Part of a small language model's weights.
Architecture: rotary positions, untied embeddings.
Each number is 128 + 24 x the weight over the matrix's rms, rounded and kept within 0 to 255. Layers, rows and columns count from 0.

# layer 3 attention query, 192x192, rms 0.0363, rows 0-24, columns 128-191
[[122 122 122 123 101 125  98 127 119 122 141 135 120 141 147 112 139 113 121 115 124 124 126 111 119 155 148 141 116  99 165 156 142 120 120 148 115  97 114 102 145  89 158  98 151 129 151 111 129 111 117 120 126 137 148  82 141 153 112 143 122 111 122 158]
 [ 93 131 103 156 106 143 164 125 104 139 167 126 120 160  69 128 108 129 161 115 134 117 142 146 143 141 138 130 114 136 151 135 113 140 143 125 131  97 104 101 147 169 134  83 136 120 113 126 147 103 125  93 133 137 150 139 135 102 121 124 138 114  89 146]
 [147 118 140 119 131 125 165 135 114 118 158 141  96 150  76 128 116 114 148 154 171 115 114 117 107 164 135 142 173 160 161 135 135 121 107  95 151 129 114 160 154 113 134  99 152 151 139 119 133 159 117 105 137 137 148 140 165 133 115 141 157 144 129 117]
 [146 128 136 131 121 119 157 156 122 122 127 136 120 157 109 132 126 151 103 158 114 126 125 108 121 127 141 128 107 129 143 143 126 128  95 128 140 129 178 164 149 169 110 102 143 103 124 147 139 125 140 125 152 109 130 141  93 134 109 161 133 138 128 152]
 [126 152 126 106 134 136 136 124 116 130 107 126 117 111 138 129 113 124 158 131 128 140 148 164 119 152 133 103 145 137 128 115 103 150 104 131 147 143 115 120 120 147 129 155  91 169 135 111 120 140 109 119 145 100 141 134 107 119 166 102 130 130 126 116]
 [146 128 130 146 129 110 136 123 101 134 118 153 111 128 119 158 141 124  96 109 136 114 102 144 137 138 105  94  99 118 120 138 153 155 129 106 119 143  76  96 156 123 150 153 108 143 127 118 126 107 122  94  95 148 129 121 156 142 106 130  95 129 147  94]
 [146 102 104 107 163 143 128 125 136  92  75 124 119 156 132 124 137 123 139 133 132 130 143 117 115 125 129 117 144  86 109 130 153 152 115 113 140 160 146 117 141 137  84 127 170 126 124 118 133 171 153 147 147 117 127 152 151 151 148 142 161 149 141 133]
 [144  96 137 128 120 138 128 104 135 128 118 122 122 146 123 148 121  83 137 115 128 150 182 129  97 138 133 172 107 132 133  94 143 155 111 147 118 120 137 161 111 120 129 129 132 166 141 140 134 121 138 125  93 144 149 116 135 118 112 114 117 105 198 100]
 [130 152 142 142 131 145 115 115 114 155  88 126 147 110 129 129 126 148 151 100 129 118 152 106 123 127 150  98 104 122 124  94 124 115 151 127 142 140 109 118 117 177 145 128 107 132 101 110 123 136 148  97 110 130 132 117 139 109 108 149 148 126 118 104]
 [156 100 151 164 109 168 108 103  93 145 158 142 131 113  89 147 150 100 134 104 162  88 101 192 135 137 138 137 125 119 140 105 112 108 100 126 157 158  98  94 112 144 147 153 154 156 159 128 124 117 137  61  77 152 133  76 156  83 121 131 155 149 108  72]
 [125 129 157 117 127 143 140 120 175  99 172 127 152 127 120 160 112 117 137 120 144 137 136 138 145 137 100 138 153 120 138 152 123 129 130 147 148 165 161 144 107 101 110 140 145 144 128 149 103 117 122 116 154 112 145 132 125 135 148 161 152 166 119 147]
 [116 107 114 160 116 132 167 134 105 140 180 113  97 138 133 155 162 124 127 111 122 108 145 122 136 152 129 126 119 134 125 113 104 147 119 116 153 116 141 124 137 169 169 128 129 103 117 130 110 156 122 105 115 126 147 101 113  96 131 116 158 123 115 138]
 [142 130 142 116 139 131 152 111  88 134 184 126 124 133  89 114 149  89 165 158 167 103 162 147 127 128  86 131 114 143 117 107 121 128  92 137 177 126 126 151 135 136 152 111 142 128 142 139 173 143 103 139 161 160 136 111 163 129 145 148 111 151  96 133]
 [157 101 114 105 115 114 123 125 135 142 110 120 115 133 176 137 138 140 158 146 136 121 137 169 132 136  83 123 119  98  95 127 118 152 149 112 165 133  91 128 137 150 139 167 111 113 102 142 133 121 100 109 163 142 157 136 158  99  82 156 125 141 142 119]
 [108 134 130 126  82 140 117 136  92 135 138 106 118 106 139 136 135 110 134 148 136 102 143 103 125 130 105 141 170 135 140 152 147  95 135 127 123 142  92 119 140 116 165 116 101 116 109 125 136 128 122 142 138 124 111 124 162 144 130 132 125 108 117 126]
 [131 124 128 135 110 103  88 152  90 110 146  93  97 125 126  83 119 169 124 145 111 113 119 127 108 130 144 133 132  98 113 160 102 119  92  97 161 113 141 148 113 117 103 128 147 186 111 125 151 156  94 105 118 130 122 127 115  97 105 128 139 104 170 131]
 [164 151 107 122 103  84 148 170 108 136 116 127 131 179 134 105 129 129 187 156 156 128 105 138 120 108 140 135 132 106 150 148 158 135 104 128 154 145 167 107 106 130 170 129 122 119 134 154  89 109 123 126 158 173 143 105 119 171 132 125 123 143 138 106]
 [ 93 132 130 147 116 104 145 138 113 132 142 144 123 137 133 134 108 142 153 133 120 126 138 121 135 115 142 158  94 138 104 127 102 111 101 108 148 108 105 125 152 144 117 142 125 132 106 161 106 143 115  63 156 127  97  99 114 122 149 153 114 163 127 123]
 [124 116 112 145 156 104 141 103 132 143 166 150 128 146 166  87 128  85 161 129 113 125 153 124 128 121 128 120 156 119 119 121 110 115 126 114 161 108 121 134 127 134 109 153 124  78 111 144 133 115 104 127 114 113 136 135 105 122 152  88 119 107 122 139]
 [102 168 138  91 135 121 135 118 105 118 113 112 109 141 131 131 121 190 113 125 151 106 166 149 137 123 137 113 150 110 102 144 137 137 132 103 143 138 140 123 128 131 154 127 145 121 113 146 133 109 174 135 118 134 137 112 160 126 106 165 114 146 101 112]
 [130 114 123 110 140 109  93 123 129 167 145 140 145 130 105  99 143 107 118 109 129 119  95 146 124 118 138 100 127 121 146 124 127 127 126 167 161 149 106 135 147 100 127 141 121 129 147 159  99 149 105 114 121 103 128 116 139 136 111  98 101  85 120 125]
 [106 113 108  89 117 137  79 138 169 103 137 136  87 143 105 161 113 137 158 112  94 125 159 108 137 140 128 135 109 122 131 145 105 133 133 137 148 145 153 153 119 129 104 113 141 128 125 156 158 123 132 122 125 107  99  99  95 129 153 157 165 126 100 143]
 [134 130 138 108 140 130 110  85 112 100 113 123 117 116 138 156 112 105 106 113  85 173 140 146 113 130 132  94 143 136 124 144 105 146 181 169 124 109 107 110 182 152  76 134 136 150 111 127 119 132 114 102 118 131 129 134 119 138 143  96 113 104 119 118]
 [157 142 178 167 162 137 113 142 135 103 125 101 108  75 115 115  92 159 142 131 107 161 117 157 102 144 155 111 144 126 115 158 135 150 135 133 158 115 165 138 133 143 127 172 125 124  72 101 140 127 106  99 109 139 107 120 141 166 139 146 148 123 153 147]
 [142 129 116 142 108 111  80 106 148 110  59 132 134 106 131 147 125 108  71 132 101 106 131 147 109 119 103 127 151 114 121 128 119 154 126 115 130 103 136 133 130 155 121 129 130 130 145 107 117 120 117 105 114 161  92 133 100 122  98 142 131 114  74 128]]
# layer 3 attention key, 192x192, rms 0.0364, rows 0-23, columns 128-191
[[131  53 114 154 128 150 107 108 106 144 156 151 117 109 138 139 170 119 150  99 164  66 108 107 129 123  90  79 112 161 130 108 125 127 118 164 127 151 143 108 118 136 141 105 165 155 104 161 124 180  95 180 182  73 103 123 120 220  82 128 133 182 127 134]
 [ 97 156 117 109 145 111 198 136 165  92 119 112  94 182 134  93  66 186 111 161  82 140 162 136 123 126 105 153  98 118 120 168 115 129 211 108 116  94 125 122 120 123 108 128 115 104 121 138 130  56 125 111  80 117 140 158 132  67 130 123 131  92 137 110]
 [117 131 137 133 131  90 111 133  87 175  94 141 115 148 153 129 132 142  71 115 108  84 148 115 150 122 175 128 119 127 146 150 155 111 165 119 121 141 102  97 110 154 138 155 107 139 141 133 119 128 147 131 140  88 138 128 104 150 161 117  97 105 130 110]
 [143 110 120 153 131 102 105 127 134 157 148 131 152 107 147 106 155 103 162 130 168 108 142 109 135 140 133 122 115 120 118 145 135 150 156 151 175 144 119 128 141 102 116 122 120 135 117  97 144 118 110 146 129 136 134 125  89 152 123 151 109 109 109 149]
 [138 101 135 147 158 100 114  79  84 160 104 163 122 116 140 112 175 131  98 107 162  99 140 143 136 134 166 149 115 123 131  96 119 115 142 130 129 166 137 115 143 142 111 138 129 130 116 139  89 117 118 141 159  89 142 130 119 186 151 134 103 148 165 168]
 [133 169 105  97 122 134 122 121 154 122 102  80 127 132 127 121  88 175 132 147 127  76  99 115 114  86 114 145 136 140 135 130 122 120 118 112 150 102 128  92 114 132 129 133 139  58 125 112 117  87  90  92 100 141  76 149 169  76 128 106 145 144 103 125]
 [126 111 135 176 140  89 105 116 127 152 104 118 111 129 121 157 136 129 123 133  99 145 108 143 142 117 120 107 134 149 158 137 147 168 113 120 129 126 125 121 147 174 124 132  93 167 135  96 107 122 130 112 103 146 113 131  87 141 142 121 106 115 104 126]
 [123 130 150 168 112 130  86 141 120 113 130 130 141 137 129  94 101 115 141 131  84 132  93  97 125 138 108 107 152 129 117 127 139  96 149 108 114 116 107 126 112 140 121 131 117 146 170 125  98 150 153 115 164 116 117 122 160 121 109 134 107 144 125 130]
 [169 145 144 108 144 134 125 119  94 111 165 121  86 154 123 109 169 123 154 109 131 113 107 126 136 157 130 124 103 145 165 109 154 131  93  99 119 136 130 131 162 122 133 129 168 154 122 103 148 134 150 126 158 116 127  95 120 126 124 127 152 114  86 139]
 [112  80 116 165 125 128  95 116 121 192 111 192 138 109 128 115 154  99 134 133 138 119 145 143 148 155 150  86 133 132 111 131 124 131 165 159 138 145 142 113 171 137 123 118 134 141 112 154  94 154 133 151 141 105 147 129  92 228 147 134 132 144 142 145]
 [143 139  79 128 147 149 119 106 146 103 139 140 142 178 106 112 117 138 150 154 135 158 135 152 151 130 114 113 141 127 145 118 153 155 104 146 109 142 111 102  97  84 121 114 114 126 132 119  98 100 116 142 141 134 113 135 108 124 138 157 116 112 112 118]
 [113 144 133 145 107 132 141 139 147 117 133 111 117 113 140 155 117 143  91 128 101 108 141 143 118 124 122 172 126 145 148 143 117 132 129  95 133 134 129 149 101 118 128 143 126 126 140 103 136 113  90 112 127 130 142 113 140 120 136 120 141 144 113 109]
 [132 134 141 145 160 112 145 121 151 145 115 143 121 113 127 144 108 129 115 135  97 157 111 113 133 134 114 131 114 140 120 105 112 115 144 140 136 113 133 130 119 137 104 135 136 137 111 130 146 106 140 157 117 120 128 157 117 110  98 129 150 102 154 136]
 [152 137 132 134 143 145 118 126 162 170 117 130 108 109 152 128 146 126 118 114 106 114  97  90 132 119 127 111 111 112 134 151 108 121 130 135 115 132 105 120 113 151 112  89 116 122 153 142 109 152 127 137 146 101 126 148 113 123 130 102 127  88 117 148]
 [122 109 126  90 135 135 155 110 109 130 125 154 147 125 127 140 123 128 136 122 110 117 116 130 130 103 133 110 108 132 101 158 123 146 131 130 122  84 125 135 126 122 110 164 141 174 130 133 142 127 118 132 152 137 138 156 126 133 142 140 153 135 169 116]
 [163 117 129 124 122 112 138 114 184  76 138 144  74 111 108 137 140 128 125 135 123 107 138 137 125 122 145 145 131 120  98 112 105 101 138 108 143  99  90  74 136 158 153 152 102  86 181 146 119 142 132  98 110 104 104 150 131 100 119 135 100 144 136 123]
 [172 130 105 126 138 146 112 102 153 120 132 138 124 109 150 154 116 149  97 131 122 128 159 125 121  93 137 114 132  91 125 130 148 145 147 179 139 111 102 138 136  94 142 117 145 150 128 104 120 146 166 139 114 113 130 147 118 117 129 137 130 128 108 143]
 [143 150 132 121 128 134 127 126 130 152 131 149  91 118  68 122 157 124 127 111 121  86 107 137 146 131 141  79 127 132 114 109 159 133 217 151 112 121 124 119 106 109 109 128  99  95 173 140 166 139 128 148 136 118  97 167  91 150 122  98 153 164 142 129]
 [146 156 155 131 126 127 181 122 129 101 108 108 136 123  96 154 128 159 108 138 141 130 120 137 110 156  75 114 166  97 120 127 136 162 142 104  99 125 102 152 152 116 148 115 106 131 134  93 135 131 104  99 148 135 130 142 154 102 125 105 143  94 127 149]
 [169 124 125 121 134 148 125 130 126 110 134 137 119 142 150 112 144  98  93 131 133 125 146 100 120 121 159 131 140 164 132  92 136 117 122 164 126 102 155 134 142 127 134 109  97 140 122 133  92 141 135 122 105 123 146 162 137 133 142 111 131 129 164 149]
 [128 125 119 148 134 146 119 115 134 123 143 113  94 134 116  94 101 141 141 128 126 127 134 144 109 143 130 157 122  98 117 137 140 120 176 133  92 135 123 132 115 150 130 153 121 146 103  93 136 143 108 149 131 149 162 100 162 109  90 139  79 168 129 129]
 [135 163 141 151 114 120 165 150 138 129 124 139 123 132 134 109 139 114 102 130 128 174 128 126 114 112 157 143 150 134 135 127 150 116 151 133 131 137 157 103 143 105 133 161 123 108 112 118 131 158  96  91 113 152 152 167  87 145 112 115 116 127 132 114]
 [158 131 143 123 151 125 132 136 118 146 137 124 115 108 176  98 135 105 176 123 141 114 120 128 166 153 126 126 151 141 108 101 103 129 135 123  87  97 133 129 119 116 121 142 145 120 157 159 114 127 152 137 148  95 130 117 137 111 175 118 106 130 129 129]
 [116 128  97  94 152 122 163 146 112 138  93  95 116 138 143 145 141 103 131 130 134 133 122 123 116  99 119 137 119 149 107 107  98 106 154 151 145 150  83 149 133 110 108 115 126 145 136 115 113 140 111 108 132 128 121 128 123 125 134 120 132 154 121 132]]